Part of a small language model's weights.
Size: 8 layers, width 576, 9 heads of 64 (3 for keys and values), MLP 2304 SwiGLU, vocabulary 8192, 48.4M parameters.
Training: a variant of Adam for these matrices, 6919 steps.
Each number is 500 + 50 x the weight over the matrix's rms, rounded and kept within 0 to 999. Layers, rows and columns count from 0. Numbers have three digits each.

# gate: layer 2 MLP gate, 2304x576, rms 0.0201, rows 110-141, columns 144-287
# up: layer 2 MLP up, 2304x576, rms 0.0196, rows 110-140, columns 144-287
# down: layer 2 MLP down (transposed), 2304x576, rms 0.0181, rows 110-140, columns 144-287
gate110:481516468501472481533639574473565561475520526455485523513526654451466396601483529487421489495464529534579457439514480419552525455391437518478533426449524531437512523560515558541497558531521458506501520543545511483469453579498566529429552569444504454412518484463619454465434492516471414485389573555539492469488420492424492405450488487545561474379455521559480473477510541485541504528495513564517475529541480559504460517481547493488491
up110:443482581498474563472452545440438474594504489551464504469479437487540581501525467499546505471536471438494548572483514464456511641469493517446493537555514488567493528439564402461555501513553609501462470447464514481425591472483437464598471434504533503448462489517496494504501518416598512549465421492588531481509512443573496538431522531428528489541441478524545489413537432496511489439482473522505536419406510536473561595542426474489547
down110:424454614487509614499496614465444453555485486529464500461554517480579536499530478497487419485503554468529527481514517522524499593452494463453464509533540469559509516477589374497543561499625582528513482484453472496508535536669467432503491499496437498477446477536564454469468481431576401607423456398591525472433458522509564509377519497441488535524497487509508519488511415490488556457484462502555529437371468511429524592542484422422538
gate111:503568488458525581470477512494511523464439581505486540476523466600520523451578460498469488521511512449470466483462464516539432463516521340433555447481600597554539538503548543559399554509559546505479454522469495495592592412498527445536542463536468463478528445486506563482463480524523566505471453424525507451514534542530461487545464560546461552548564479495421515537514504564433562514415579478470569529482558485468436530494479556539445
up111:511456472434489464473451541429471507513530480480562491474426520401480489457455494475475336485533497525515479556366470534497438496496598544477472488513547519556486472497383420423497509494555542488474431493489517524485485437493516469601443521570473506526456449529427515557442510479478486518551501520512518490508492532603522478436468526526507541472554456514478496455470436511479567528385541394515422465486474497601501437464408514484526
down111:428461509537481418499497538464447501560583493520429496543438514511550476467451434514544425422519467488516546432477495491425404469501493531523487609515492474531565522464521417504499363501512515508478486549527498450432495585466470505500530550393596490446405528463480498565465569469426397515468513438548515555540528518431584531489491486449518482547499500408548517528478523520540612494448519486569489475579545420602466415488384474435569
gate112:478541477463526449548504476429402450441503467516474523538447451471466305450520454499505502521499419460609528537513536470470448472559420498494422515487618488455488531501518479556456556509512585495557441513530481567461500522450526449519559418433627470604436526487514469412548527468470461409511396503558499513480461448456456511581573551462486535520462436499506481500497516436525536477513517586456564432495487547472562510494520580507392
up112:476473612541558421593493482490449423513489557452468496549361550536451472426534471501570504476435491462532515478398452569491457532572553373532547521549555594530576572567495423559425556501484573402533457495456519520448436481474508492497534477561490557443521558506405511398476523454465571518546492503403559495397470473467509578494518482533568470494505479565552429468512520527470456549571422445466523485502573520453597460494439588524496
down112:575508553498467541459405541421465537580472447550567470403585519523486530475502511409517527563539518586408446545473474513498483566489516508579428481480531531564481533511492536482452472534520499480463447540465545447518543521381462427511568507412333508566467515429422512588540375537509436530554554446484496520558540487497488479504501468546510480487474525525430505536467461455375499553486555547607462511522538466541423481528597506421489
gate113:509480524494569544531556449506590466532442528504526516464523426523538515487393421449480545470481462520423476507599571502470515462416583521512464510530527526496546545459548679548431535467466526512530616600481464527554435556442514537454530530454518455479526406532541457507499445534539439554496553509543535497521539449539521521518403525520494454514602514565450476507615519525544449608496554474494438565485500627477525435501525466580478
up113:479567449464444499537545565457451452496464558478442545547540543565449500560517482470512402552414565432518516476395565463543516570471497515499540449586462536544532536501519515546480439507416534394406477485564452459581543507562527456565549483490474446427497422482439525425492411511555496440461396379530489531613494452460529498453480500571364542420513441543469497471540493569345506523453470498496539520548449509563502481492481545430514
down113:535531554575527511511554495483499467589528572487518462418502532569467445491509481497403433523419497437444550465551548460464504524446567501603525511481435470484531517506626574534517457423460515395447545534455564393483506517450443406560503489476391454479545485492319579462473468561529579529478444349459453521462619569531519517533530502501579450450460495551472406465525382517440449579490434536546514544538498464588454548451510448511511
gate114:441515531446549443556501440559463480608457439533544579513527492554457478570488500419456476459438442646570452480442522555505484463508565567443474458490538591508495584502463559514438461473456466558466523515519480421524510514519577542483549359578451458437439466548455514451447540502556472472496553534504524518499511591439486499514560502485523438520529498414545500517518534494621537524552489537473501491476513496469593493460388447548441
up114:506365512584523531537429460495556510476522495483568540486516628498431514403579561419591479579485473590453502548574466541518492466534466599449544417480469564568600514509507479515495506512482432514510476424517535440458494514440527442470532441467497534468484519449463523507553498555503494484478519589504523474551558512504430460541488427494563418468563459469428516439529552449513598444516534516498602508572513438560465521499481496502489
down114:461467472457526402544494516521474565491527549433479504563544535500497427476563513540594532422522498454520454482470449496432521557531462544508505486526463466510480406514458520466585537492484531469560591490505481616495557480651461443472408511426496491501545462446560520486546596417472527619478481495502490550475491375445531455493449502590433468437474441560493558465474500468502396500429532426496513518392384415474551478508452585528424
gate115:491578541564483585464491481484603549508461474468490502500504446656531431538505565469461508433542529467556477505544534547463481452548453531488519518475515449555444487493468601530583476416580590451547471433538446535480475530555595481498489520459589553498535476462472513560515435472420423464462507492594559537498508485532496479565512427443582564491444520543542459495577487496528454464534662486483454539480505410618450478510500478480472
up115:499468492567556612546630519596582516541474508524474523460477545500482551583521581558519515456580438517502561504453468468479439425472509463601481390429390457579454458429474548493507445533555472506484515571548457489465511463469415453453451412462495532478507491566542482458562514553504529454465439540542616485463626465518466534516541559459524558552445542505483518457513516484436509585495588462487439427584487454502479473558467494506547
down115:448441533481382538606584542546478518580542485397471495411607451593467528489472459487562479407481389510540491439457443550455431532481563556496427495428522488536448423595480506528519514474486500493548480563522445510450497416567475456537486556380452448440474443535460527487385542519495445477484479532529472461455502511546560543524502478495480572501500549499512460503548493559493482482615536521471512493393415574521499362474426527498483
gate116:577536506548476467478519452571497515391559459476452506537569532519516551550549524482547486496549533516471560424531528464557428595365512503408537580406528442492475554500527484478669484449449512517441490627469480513519489432465490542482505504417507519450548518505530335579537431616555496446458477584442444535567537514451577519572432465449356526520429431486516617541543662509456476532412428553465524557511473535439320544582559593439463
up116:515479419421523471333529460537495598550475413437534502577416411472496468510419455530576503406567435428519542492424455480548397536483601483392415555373567506539555529527495466498547611437470543477430574480366378534512498489510436574602485512441456423482386540602576393580547503484510449594511430558542459532402465572364476484645560410443451389499418467519329496496537536530386461541528504464496434458483436536448523489483510530506417
down116:495430451522490478503462498519473531587560566437530455567457485485506449461423498493432506428573542397454501549450423645390588418554508430444448453571445528540603440531393598551482602552421464378479644438500421499547574512522552549501547518608485548455470469415451543467520584446476386554497494457496501508446419504530482519575536461532547512515504504544494475455481315614476507471532586534584539513445483363548684513473397537645513
gate117:477626498478502541481565542570541579476445609499524561503565523501441474528539537511516530532460500535403599525602583380560542417489386393509460461451593557490573549431585589498520488492497584500493683690458482472597464489497421498488531498426472531480445522499539459390461477612404410459437504447503503569622467500354562503609391641591426380501443556556561557588555609515457484530379573498358538549410507554469456534461551426580373
up117:531503387577532523422388499519560458466485556482514536458506541533552477514465549481542498519472576529463546537513531429453567456552418543511489381440355470460433490466501458419488485547549592457480468550478521433404490495559538555440538444560413619472460545528545468428534527460515583393451439564438564484511502567563540521566517578426563506431406535534510549506445502459541648416444498490500424489586623429512557376444529458512532
down117:557505493587521534524476468588596473460540560581519589456513474495497501529529530538496410579472514481534597534491520407419577545567449502520550398486387509532438492505439445473529523538514503343508500510518551528454539451584533450480373425605569530488415499443520495494537648442479565485446570619468478503533564554455590535570497460460445483402485462557496469508483446532616602440515466408545448441516562453546533441447462397498480
gate118:573522493426513577480424534453514453474499597500575526490408512466504505526527582489522467550477480479527540472439456557457513443516592472484485509532518520540507513562481477418393554444619479460433525544530545529526550558490483555497414506521476490497466532560445512441470470496510569522526594513474514553557510424532481548498451495458555484459524527528497480494485526446475546505476499452471503485441524440429556570480456501439492
up118:518444507592519570548461518494550582470505467505467547529560604568560495480495530458492497486466513531448536511461430463573500473536496527558542510438513531524501540423494433466480500500524580502501500539477482416491521453471516489457566384490393480467530557492470472518607494470513566499457454509526559540444638458502470472436450498514540523446476564485465501503454521497478511482496480544449501423483529447561462464554444391499463
down118:470483466522409521522543523454484528512535427549517441374416515523599468426557440504519462499535556504622403450544470506417567499510422498454455489467450457540446468472484527526497486552458497522447543504562436499493510433520517461493521523528523552494461424499534550499438442519495467547524509444481551457503548599427498460458617534470519580482464444539433519508521493489501435470441431486529522569536516540452538576475537459488573
gate119:580519384489456529509501538565504517360532460497548422522518539424553569585606489550487560591500456554532580390482516422548503542510474470483515487472543493558544445512507545434538438484394646539485449551592482474454466515539454551478514548439418535537587491458441493608554470446443390434440523491589565545570541545602554454480427591605449532560448471593577595559491566643550468595517582539460537642533457586485534590417614448512654
up119:554512505613539564510567461421549582573515646549443495493466455583446424520543405488572530458566599538500579586555545502389519500465434547522526450479536500534523603541530623549479557484574438463508521490498622474494502560527510520474481326525569483547423524499482545465453501605651597523506500433492422556506488448470493479491512428423533388487513463547486489466435427515473565425444425428473512503558636462569470502478430565652457
down119:562589490570419577492532568536591567489504562224442409684458528495449459562598439491523546530559547528516571509532524485485437536443433507518486526513485531494483570507521604604541503467586532552524449507581513505486524483707468563530505434488526477571463490447531493522503445477470541487421503557525438563539520519543539531368482508447544495500496564442515488507467557585492458521513477478465469557535579564537472486477466576579522
gate120:480560469471532464580526476640514504523563507508512540531473480507532477520467493647542595452553581453440437467543566516572471521511507510497494517418417458576489485452562590556514464564520544494580482455557423427515515438468512514432543415489408501481584492466506549550604535342491447430454408482423532432460523487550536545506526480565461617442547514496556484403501492506375474465556450573582479412468499511468453534502546525409591
up120:461460454481475491466517463523477518481487504381470547558483571506332513502422516619470431418484407521552537569560613512485479450553532460572513509542509619546451548457533486476519505470528567558576587391548566459426523433470486489552638399539435458414578551450485590514439533499471545476463557368448516557506538505590379505425576524459414451386536549507534562520455487447453455459511479381473559554485621561533505458414418436484509
down120:598548538489446437495466461509530446406479578391426564551500498412479495505482531519514565492438509537420480553448447479464480448552572396477452397534421461444431463582359497405550516516427399502422423434592513473503523517414504535520533554520493453451524519559521512457552589488495527459540568562541545492522534471565493410479464451394428476577498571492506516513382505452443477519488596427566609475485556490494461477472457445409462
gate121:500442527489486502468541499524423565428457396485561557488520488483516484434464553489535494543451545622489482460604531449555492543397583417508518546511485478416397554462551518460506491503493510493519538457509505475500487571464467463416497470451400477486628449471519474564420502545346499476529512535520493517509513459469503517633547496403448512462402453456392520558543545423564501595509423591484546530462470457367492517504472552559450
up121:383548451389536469446445495587625508431408426492545482454409515527501519442443553419391473585547520509434541504443491517523529439472504533546513498445498501534494472512478502414483535500437521467535488506576424536551434385551578518416502507531569437458526461530636571380479410391521392532492496478591445495436480471425451426487452563393394494393477566406424446598382462512478429546491518450535499479404480523539567450487425491496403
down121:570522479476501541494500587525643441547449399490465512513512525524489503430495496458382494388543534434612500505451389567584465458489495587604511362548460547449475493594406523497490603521516519482442514553549521574559481486522598509488532471542588492415472455481539474524505556429564484549577409467543416552410443497507402478420582495434475596397403645430529517486462400579493517477459489549512519496527551576433452499530504537467542
gate122:511572401520496445561574578507479489448562500553507499485511507478559497507407538468500539497465489501586494519415521468483591436452521444422464465514503502504554518473471555440421501509481406524513486485536475540544506540465517407508458556496377574447493501508532632545517492516468507466456598542518474492480514469499475518514523481544480435547523498448481490493556533510542494502443516491498470528511525482532518509468551571443511
up122:503533439484501435590526509531521446415474448436533518520547476537486473473515497515453477480509460585442457527411461560465485465457598491487551476457484450522568538504512553486535472483455376553445523512498515555477486465536531464449492538552465479494523530499469520619561545472531473443548509464491470470527524480535449487535507490483381424459462447458510457568577541457533403530496448512501522519450468496532453553427564490600469
down122:452526498534516406500531496492529550474452489481539490463555426559484390505530507544496423470502469494458455489501523495482550506492507530480537462471425513421502447449575540495568484501457479540489457493562522547515533464305471474565422512449440553530451448455577517585464610507537595405506493515493518552392561469519542474501541524463493522451480514453487507577542504531534492454429465461514445440540522445514548524479522612432521
gate123:526506491424444480473549618494430489503487539483484513524391529505529457561503548622440599473544560582474406504428573526499548519470474474465447441550573539469596454518594505482392479516482504530531583535377435508454541544555466547512580501463511491535509493470548506436502521422532535522400564530505499505490374588598585431523487566461568481490495519553519506574540464478518479534466561477433550581329513545486529470391448504508529
up123:550506499485514552599504458511526466496526446517519558477507510531519419497453499467445460542457522497550602512544545492506563487551441457484419509508506489503439473498508490553487499479450485467595453513488467513527393490445568447490478392481478442499418460493465480471495495509545493492522516483569559543511559477449477566513589456494537430506500472477468545407542412608503489456445566460483440362478520422526483447502419418587483
down123:536429441499553470540527433538471442503494535374478492584445571584536437512518405619600483557500432561588486494465494520560534513454495445456522457570523442480441490495406490455470437453411499520557481496478539536473481546559601460517509534539453450499446514486495617470451409470459439549473509568452458645548471484446460482547527411591508438535505493573452516520565486501501465462449503478540495473512507519531496449454567510526544
gate124:530454409428533476490459510514458501521515506542474503517484563571552577449532516531403517426474570500501496453557617530457455489482486385443546481563602496498548523453454493454512515565492469524387539432557536443475396528477530485481506457513496536496507503478442513439436498440512508457455529549474521550446484503619495502461553587492521544391555425452503488468561514576574529568563588475472516536527619518475487569461489485493613
up124:534538489501489612468435501469520502561491555515590523510487499516442491477472457482455528407478536438449509538495440520547465508563475487560499603479417456508456508460556549584571504548493420375475527469510580459509433424521501425561518511479458518512542502465532509513503496474543485521485433489466552415570508421541554436481470386505577542523507540404574531451438523546472470418506519554544482495488478498588423500440511464446493
down124:486538508542508539580538512534471560495505478412473474538437464472552554490551441475461489565537524489440568433453481544506509502407453484510429531530463522409544397536566531519527542538443497485501572520532384563479542521446433536450433471402474541485464504471582535461491491472507487478351436502484532549477571468492484477435529483509506491497524489526467503588493493421416492485477511491476478463477433509426445467520473507377517
gate125:493513413509502596511511538435641511592454475496571430514524497557435436590594514511574531570610452445439381459525526428524533465449518483514499484465472466501489419604498576465493506486585464505523575606443393451552521593517500497508529477390508639530485535480517478523484378541474470554399521533450431520493444471464483580414393473406462390519531607568510605480558447558513423543476571397386531457414496441503461507483550434590496
up125:599475334580503541463460481397532479450559594495380547529615508466474469516504520486544455500564410433463457404594440511513561499476411487544511517530562549487428404445437579490505569519467346475538538502381506385434567507480527518524566464483545556515602429454575505520471463506450412480545522570496413399512391494524485471510489410419526446550518593440534550526557457472495445509539504478504512495403509468470453563482606437498510
down125:547440463493603539562462530473479420535542521597475504353540511425519478444498509466506529495533564524538506522534532529556502578478549568543426444604579564465442426373454482561409534548456379480529500491468484419424544456527401543500499519523511501554577459392512505541434399530484511481568507546540619428532458526493549465467509453492464412456517592505481431507437554483505445471583516556569509519461436521518568450528579415526459
gate126:516515593467441539512550451531559475473403488503535526451489541422552462544558533499518619431465560502504555528539457491498525536555476594426504619519633477512546622543522496496572520508504574596489455493459484523623451489487545555541476500535556614531540506548486361527501547449443452396440534558520481613499437396466487597446516508430487449516494423535489559472459530490548459498501502477491437620544490468458437545464502479485578
up126:595476483506546565534509510488518462510442576504473616545516456493532508594536496464574494505487564438458567565477406505501526428478507429529491503505459504469565538485471549483387586517525543435478619535484496591390518540489534557545514607470483493525495423436508515533505504655540641588526562502560457467487502435498500540569431518591504535532496534550441504433510472497478515504320506489537486503550498552564564584479489479492444
down126:576492519541564466482444490508586469510453576565533553418430512424504566498499483556548474500496522491454583552517458491524512421543426470551477533484458514444502588533463542425450537493506504507534568475624549536465452520431563541543440515465485489526490454531488464546472497548535605499537639536552541477501436536499578493529413504430432573583427468562487453500447644463507434510408485524522548456590542506483485502434482487513525
gate127:581455537512554534496548486521495482470427533501536548543440457523570407536528418487491443535472510589509536561496556499429586509546460430562592513418516488419599472480538486484407547540350604532553480538478435527474530477504538509505474559536495473554428409505456346499526543495368525425496434469507509501503529483547512417513508506474427502354599417510462436450560551547454559557485512426414443474444474541532454551526438528495396
up127:458525452426487422614533521497409519584439547559587482473423489401528504442468504402450480555435476465519441540552557598442600476550489484482454458489509572453484430517464411534515432528477482442579487537563522444567466515486554431498453518549607386431458505534447492498546514514535464506515543395579549563413513442579567429516541486490500517581511458397509469501516532421454434533486421526501438462476533503496536419489428570536504
down127:327561482486463409514547511432517501484441529496562428502486498522391531509563559446519504484468408490444457493528366513581560472544580587512516453548524504508445563535380535522535510508549427440476534513565539514609543457593439487525523466530481503392510542550571544481475581543546463594552490501494467550486570540405482563496529487513580463525470568510529576539482410435518551455434486533509483464483460549526548535504502516515517
gate128:450480514479487468538527516498486527467438462477498482523588442515470475520507456471505518506455504444529488491481591474462532476494452493441502410427539579521499520511538487507433558505503576454480454501474492491489559507492423567566534553423535503541494445524516462432535447438439537532474493568576589509504476475450540546417492501455502429465530512490519489463504455568564522475436515579432505485551476489476424464441469551534491
up128:491509452484572505527475441584487551468477401439502446485530461446465441407478441502508452567469538467465437523466529515475476487548529517466475475496495451505527529509456534470480474443493505481450451438499566462509441478493549460486491581537467465558499489559512411469536434497506555514515529475442448422511502505449567559521506487431536435453552450423479474542529482512545494520453579490465479549533548456562511427448435551492487
down128:614496500495556475503485446585516546532516415592447517445559494456505488474503467494504466519542522478524470490476466501536497548489532488435537537539470409460520542510497588484549404476555451491524509506529508470477463540405591536477559499570482524543506526463412424489478520535502532398469538561437416441500555508514533536523536442502527477466541441464479454566519507477560527523515552482493471519522497470624524510531469524472481
gate129:398520474627496561501563512539462491476477507462370610517574478494545460437511543475639510448485549468477515496512595364593534473473488565526420601468587470506466494435539472468496452468495538564477434484501442558548463450549554498494509507521497488498592572496473553485546493491498411509510563530489455558445522461385526505529524507476432539521459465499544580413573586473514472489499498592445558504498604503425462511608531518554459
up129:600535598517406469540446531565552544419552473511611429506459485580459472497514464499514421567542456496523540625674511564421516534532503508434610478431467520450392476509500400568569538497543504550540529538514512477482494459497393524519510517424474582480497496481506489465481490474513642426501439456483596563499408514525496571448511489482539522439429531544547504604453519401500461497490549508496531476505362585471456454450551504517590
down129:391449565651479536501520457542483518434541506374526509510512394512511521477463529521619555456479428501487495549634539468515515485498514514461600583541415543553429517540529478560527562453529458532441514481490526480499557479506505462493481476463520587527593520507504487470534462393464604525473645539443515578405455590451553609499443573545468515611475411528581475554463541373457485412521422586491473490462469550419464410486525423539562
gate130:550520500529475473385463453485573507507508519481532469451675567528427524532535537418506546324481585574444572524647608493419394519474537431481458515511526446534577400487510572536595349381485465550492461514522441508498459476546491571513462533483484519527571518558545433568495419516422472470509528529480469454452549618465537497554495480605521455561337545545498466508565469463580482539562586580463484509514535508517401477554517437539509
up130:456478481437575492499474483567497432369485421511478631493420507570553543556577549528494541460488592474498460404548629483479502531477518473566467469489473508479520495550570505538505470503422599470510407420525537519506433540502528441537499569468416508589440501542540396565571457527474512499532560594471485463537543627593560441456537533550498449392564525482490465468442403510528531542437474454521472486509464562518499516459444421500515
down130:475437500456549454489510501489496506482484485675450597385351513442550591443490485522370438587403554446409461427486509485455616504485442466600473316579455606455488514443562407529437563527613559394473526489437488500509486594486470444437594541404414402488399501524465445456640517484540473590420426513496537420423471478548489456512477491518456495471611439413518443536602361623531482532457471479483490532571450543493563574550450501417470
gate131:461453595459471411516496571530403496538465454477566490506565530482538488501506507418511450538417420471492494502480479481499608469423520528417602405464574444417473661557433474550493439445452475491511458455392532501363446480490437518486507565528526480481486439494465499461492529489504530495501442486481585529410530550355494496470524578458433548496547378508491486591499504505501547484530423592512515504419634503461474455458546521509447
up131:438494558442450491492473533482511542500452565550447492480411473470596478447421479482454499547460493556510494505456424495468525483461515557482497555449558504406480452461514375494488555374512518511575501539513509572396507539383410510529490450505510465486577624542635348491501557535459443589559559583565504436551599457468508513479510579425522519533499509446490519516605556457537541558482660559476526562313422569515566505631464499401469
down131:540580501490479559517453466496502472506561351412554442575460553505539449486560432519468382454541507550515458515546544472545500571551469447557503460483442508569558338418724565481509500593523541455490590485494510516463452565441531547410450505469455432536558602502481537483460469431533605419444498502456568488486517524542545507591491440456379493376471599461496533483431503501390432506485438464445560481658432442627507446517426532458566
gate132:518559500479487511505533490494495521539553575468532473504590529464476476548426516471476525522538496516540514468495458503506568573508498495444495525508515500481422546464516460474530450492563547462596482492555582468484365467456545488528530513491520475581465525481530454487496509504471554501459426519527500510557585431483443563571590507564507545574449534517447521562427477483498548491520518647487440509522556549467487484554512512505508
up132:395490492481498502574532511518497490417518439529481515471463533470471570451514568444512413541490577464487470506523494483571478474563529531487532505391437514557502565427477468412436521502491438395455496555536554468488499501430502418452429609522432474547457535545594428457499429529489538489512439508554476484485571438474501523503502536449631551560543492448443505459463529495477513568461434607485559510435439543497525539457429454508431
down132:526463493476484495469520555530551559565598518523464469590474530449470539509512470521492508482415479477509443500493560449534581464555533508484477530426485466475602536520432491526413612537522427474487479520463414434407419510511479516447638600454486484533484553548630594572511438474544503566452428522507495455424406450514442557477513530436563519502580554473507499475474494483586622542492526527480561506476536541536464542519452490521362
gate133:564608513562437512561524482517533476498505500512413587447437452508579507479526530599539501453545512423440445472521539554489424448529502534437412527489508515454474557381545519455475488581569511494484517478495448483475456563501468494598531489490429576556587467398566425457483471490488461487509488488510505621556508442622607573547580492459554494583548507447496437420547578514490563562521575465507569491363546494594409516493537491465530
up133:583482490552467574488502498457412521455490495513461525483445430520551497462549436551461476490523480554402414554580501573477530434476558486542415517598398465521490430471430527539419558544604485543453522563504479489424516513522519466501460515465512654561524486460456535375507532440407574494469472485544514580518550434573513453400486539584522557493613557481476489514462479600534605578539608463562465442430496524586490507477513434411577
down133:509508561480512418526488487410494411526500474461525511453557477369480518513461473446491505405503457583533498451499530440557534484441464510546500458509504428560432550489386529563552494367399535458506412552490504526480503486630476464517511424496531433510518522435542482476555439499522516544528462511496547451587570518395443484496528473420427507526470489553549539481517486485469512372500433452432476465563532474458476460574567518587522
gate134:561515465555424475559419471440440566467509378450540456495458555481456520528527516536523485500438444380464420564563552502441456505514493458562531511482452552587464330445430641468456522484461542485497479449501508460565493406502465464431516497484518528581489468445441550481523453504472435440488499542560454528490448522544413498459427542553488452405562541466560484456443482570501492544531637476514564508472466448536425574452508529575494
up134:478435582543474631555440518528389513497373531528551403500434537525469585493526418506466438487441570525573430434397459506449538350583437493477470511504540503577514481506427459497507430482541525448545407515510467564494481551428488409473465508518476519458468465532431502403442424389451535520540490542446597485592431508472561496378578429429516442550608518560521504471536503450504486476404527463503515522508511564567580429459453513548468
down134:523421594338551611440515525514578487528542568592498432467462498504524476553481446499543483530546606556603546433500488551504503451523464462457510528490555437544539627605588372510591551570589488430556438557469487524427498561491533587414523466540404426383530481569528487463437422527392491538526455599431534421430533429455487569519504536423553590463539327509495502529552520561476555581389464515407504520530426533515554483494397438462451
gate135:452505511430534476524513445514483493543531519507589547459377491495498385451543464441495439521485416504532449484498474521572500517477549549494440423539509528447467586423464444562390566484449515552559503477512526567482488469473502563564500467620558482444432516502488483420612495472586419523567518513591521564480508561478482491495511568533504481447438530463459461531547545475459526466481486580467497521570545484477547476530485549552475
up135:523559617431499511465486486508494536450509515402506379527528461549489533621460519483479549386484565470565458495493551516454488541482560466481508523543502540533403542506472498563522460390488527601476470584570500570517438552451479544534456566533534507479568556503515427508514372552548515570458468533486552480517419520506638576448485470436577472542473468499506480527542570461555465540447482495425470544470540554532489489545578597537475
down135:503487437521489469451502459466485484503525434494426565337411517460523502545510590420503486574504481524463502490495531498555474443495536504499432429468477441519507473537416454549510463550452511424536598312507486525488524513446504551516539406721527551522513526470479552497533503450454500460537526503520480495465507503481496457498494514532531476465471518578508450485475506546414480433530491590591507480480457436409489476469460463555511
gate136:411560490498522506488577517551475505558446428528429617497590517409485510492573513477574513498512470436527498471512495463506520402458486495529484469488461531444454542589487527570449542452510453542475542510449561546533474469580533454532527425460445437446498485491508526431424530495537568549534459470451522540500489480458587568524512457560565564553509499532542521445487490551482472401469473536471522560528516494388485506474531448510507
up136:460481525573451430564548503494390544396539515517499484517544561424491542464461487454517391620559423501431466472485507526561512585575543567447467386504405549495456501538506535450524535481522633499480471500509447539489459560488480431501484460472449502499552545543560496495517521529477551582472597509461438503490510609535460514569498556520552563479580478495421537519500489529600583528386467448527551454484485485507369502562576538468533
down136:496505482592450447554491425487483498519474485444591393548587432460471579490541581514566549504555436531482518491463551577448477492450525455582376467570522585487512434512539514548591601460502591405494499505546559449510458489533524489471508514443438399453520433474565510445512599530431538474485492484517481554501538363505480504646538490488484531542583486577480558529555490483478549524452544460484482539463508502458392486504500463510532
gate137:455556516563506544527551567492483489500408515575483496486465555532458582538468440492484567560522496408397511459485550447433561435526414455445528394471431551516455452483537453458529441509560509517559519495529487457529470500545479536592524450487441465420491463504548499486563435605445483523453557475457484572567435429565545485446471547447560505458460552452510550448485489440478487513404545541451536471389445523550487492417507546520508
up137:546507557520581415530583569510548455529464568445526503538468434498493491546439524531579505613451524617568442454483462508514513470470584494434380571482522337524494521430568556504407537525464485471478552527435471487553435582508518505463514552462473532535565456513587447495470542435471467526445504506575540554502440461480546489546406425479619420540542482513491529503436490522532518534544535466504485447486481481500532452521527526502465
down137:550465572491581458464595539531516469513502517414513508608509454590468500532485459568497529585422586560502456510479513517521530510490496449486452484473480420494438501434438517471404487517500455472561561506446433475551433543549536435527568518556503497469513513591586492462494456539505465584496539526525456513492482475488518488456449435431618463468534487446479531550472480481510445530463577505507531445463497523547524508480547498511505
gate138:567452531513458491459493548512505474520511441476519428507496467484452484569478499494520438421472471496401536433567506442482419508556445567455489592561450523514502457583519459541493452498463548501665548480502443506458601526510534555574458506470529539572417462463473380595488469531533497542493485480526414438517529424502518544556438514521535448476514438580464469503449608355548557399537453404491551579599386527503539457461568492418503
up138:436462566512509525560538501565458509507446484521428516478439514400474496447551519485421466482397478602538520467507460469449646384461505427513496526563459614495543468467463443573452496538398554461538522510596442540524454536495477517518502552475510401489513445435486513434518444476463464573466470549477505569470595495451595547490446513494531463593514472513414539500530435510442615611462495451418474470482484452525555430637459546480543
down138:527438547440542525440552524494393462498527517579514467538464456516528487503532494443536568444563530494529420525478565540494555464586540481643612531626426491495586470500563535500539597526528506471493431518464505490462469485602495614477532482437399480432484423498492502512544484457468550520485561373382540514550485507502537498457433554469528534470580484453560498623472479512494594573451444449437492438517487459489487488522366488529487
gate139:493696440451482512482496570414597420493506564404585502571381495609434354602541440580439545540522652627573514468471532428491567580473372470556535442525494437523469553524535595574601523368444575584522377484501348472459474551547473495393679493427466352537431448497546466417490459533504401562320495565566507510559478479587561491479566399440547528468398574636449584516442618631491463487588610454426398374486474548479511551403409633617642
up139:513406613564551568525585541602385563522433468540396439509556517521533492492554504470576543471575480372419538525590511537471537447501522507485477516386500558552527498528593491516394527587589522410520552482489540501543508554471507535571480436451516587448497492430516460610518451513522505453501466428440509535425517442427528543584378567541577487473524403519509519452517431454478494539428412587495560694500562451510496514544640432460364
down139:607516542486554538480506506591378468489540485339451468612526522567486476564581514504566477458526529483476483474623539473472505499456475451544469537388487630533528540516556508519467535545489547423550517598488533496545494541668466485544475482337465510499461407405480500536501408512497493464426428457460512490591516456412599524518425509476548528525455488583539515490529446464466441471510478563450422547489476487485528539491611533486396
gate140:457453476511401635514590502497450499463468452515607479534522626385464495456524539536526452553438481595509499615467539485497440513480488483394574613506449498446609476537509561503515452520515650486490594482511492518489560528473479518436480554514552583572528427506522415523559455507503584569435571504516482410481548413494542459501537595547599548545511435466525540520520537386516556497410552508465454541553520458530522421592426547456552
up140:454515484487498528476589511581536462514583435525473493482520488677492499517500462460559450532575507526496452427495443519457506547431466515446566469510554394441512479563487447513588432418620398470532475430657489585502519540523501563530493407469507473598555499510517535518461536550356538532506496484505588610454572551470496542424469455475449546494535507467476466631540586492463499498565419518586447432477441597389488403484527497439503
down140:518468526548566451488559465457464506509581526380524486714542516511461510565545484530602482462483436476501421474440499486481604471502694511462527527603449398528542470502465479563485393515600513579499457548418539530517489535538460472458445554426513532406471474470574451580561547553493529552453469516483630604450501539529503535510592450488525483564464582521485527486514580440499403401538504475438560515464479512379424466501433421422426
gate141:567533498449483571431563491463528566467468448525453450605474487581555480459497499486471522571535523466420427568561497461570406577530484468504495499487513473518468447494530519494552410590482480534480543553554498476472469405524490526506468567526439473536560554430606434502546449456527549482482443498490424403524452555511499535518488445522501541564453532507526524484519466530538488488537538526511498608486505558621425491534576512453574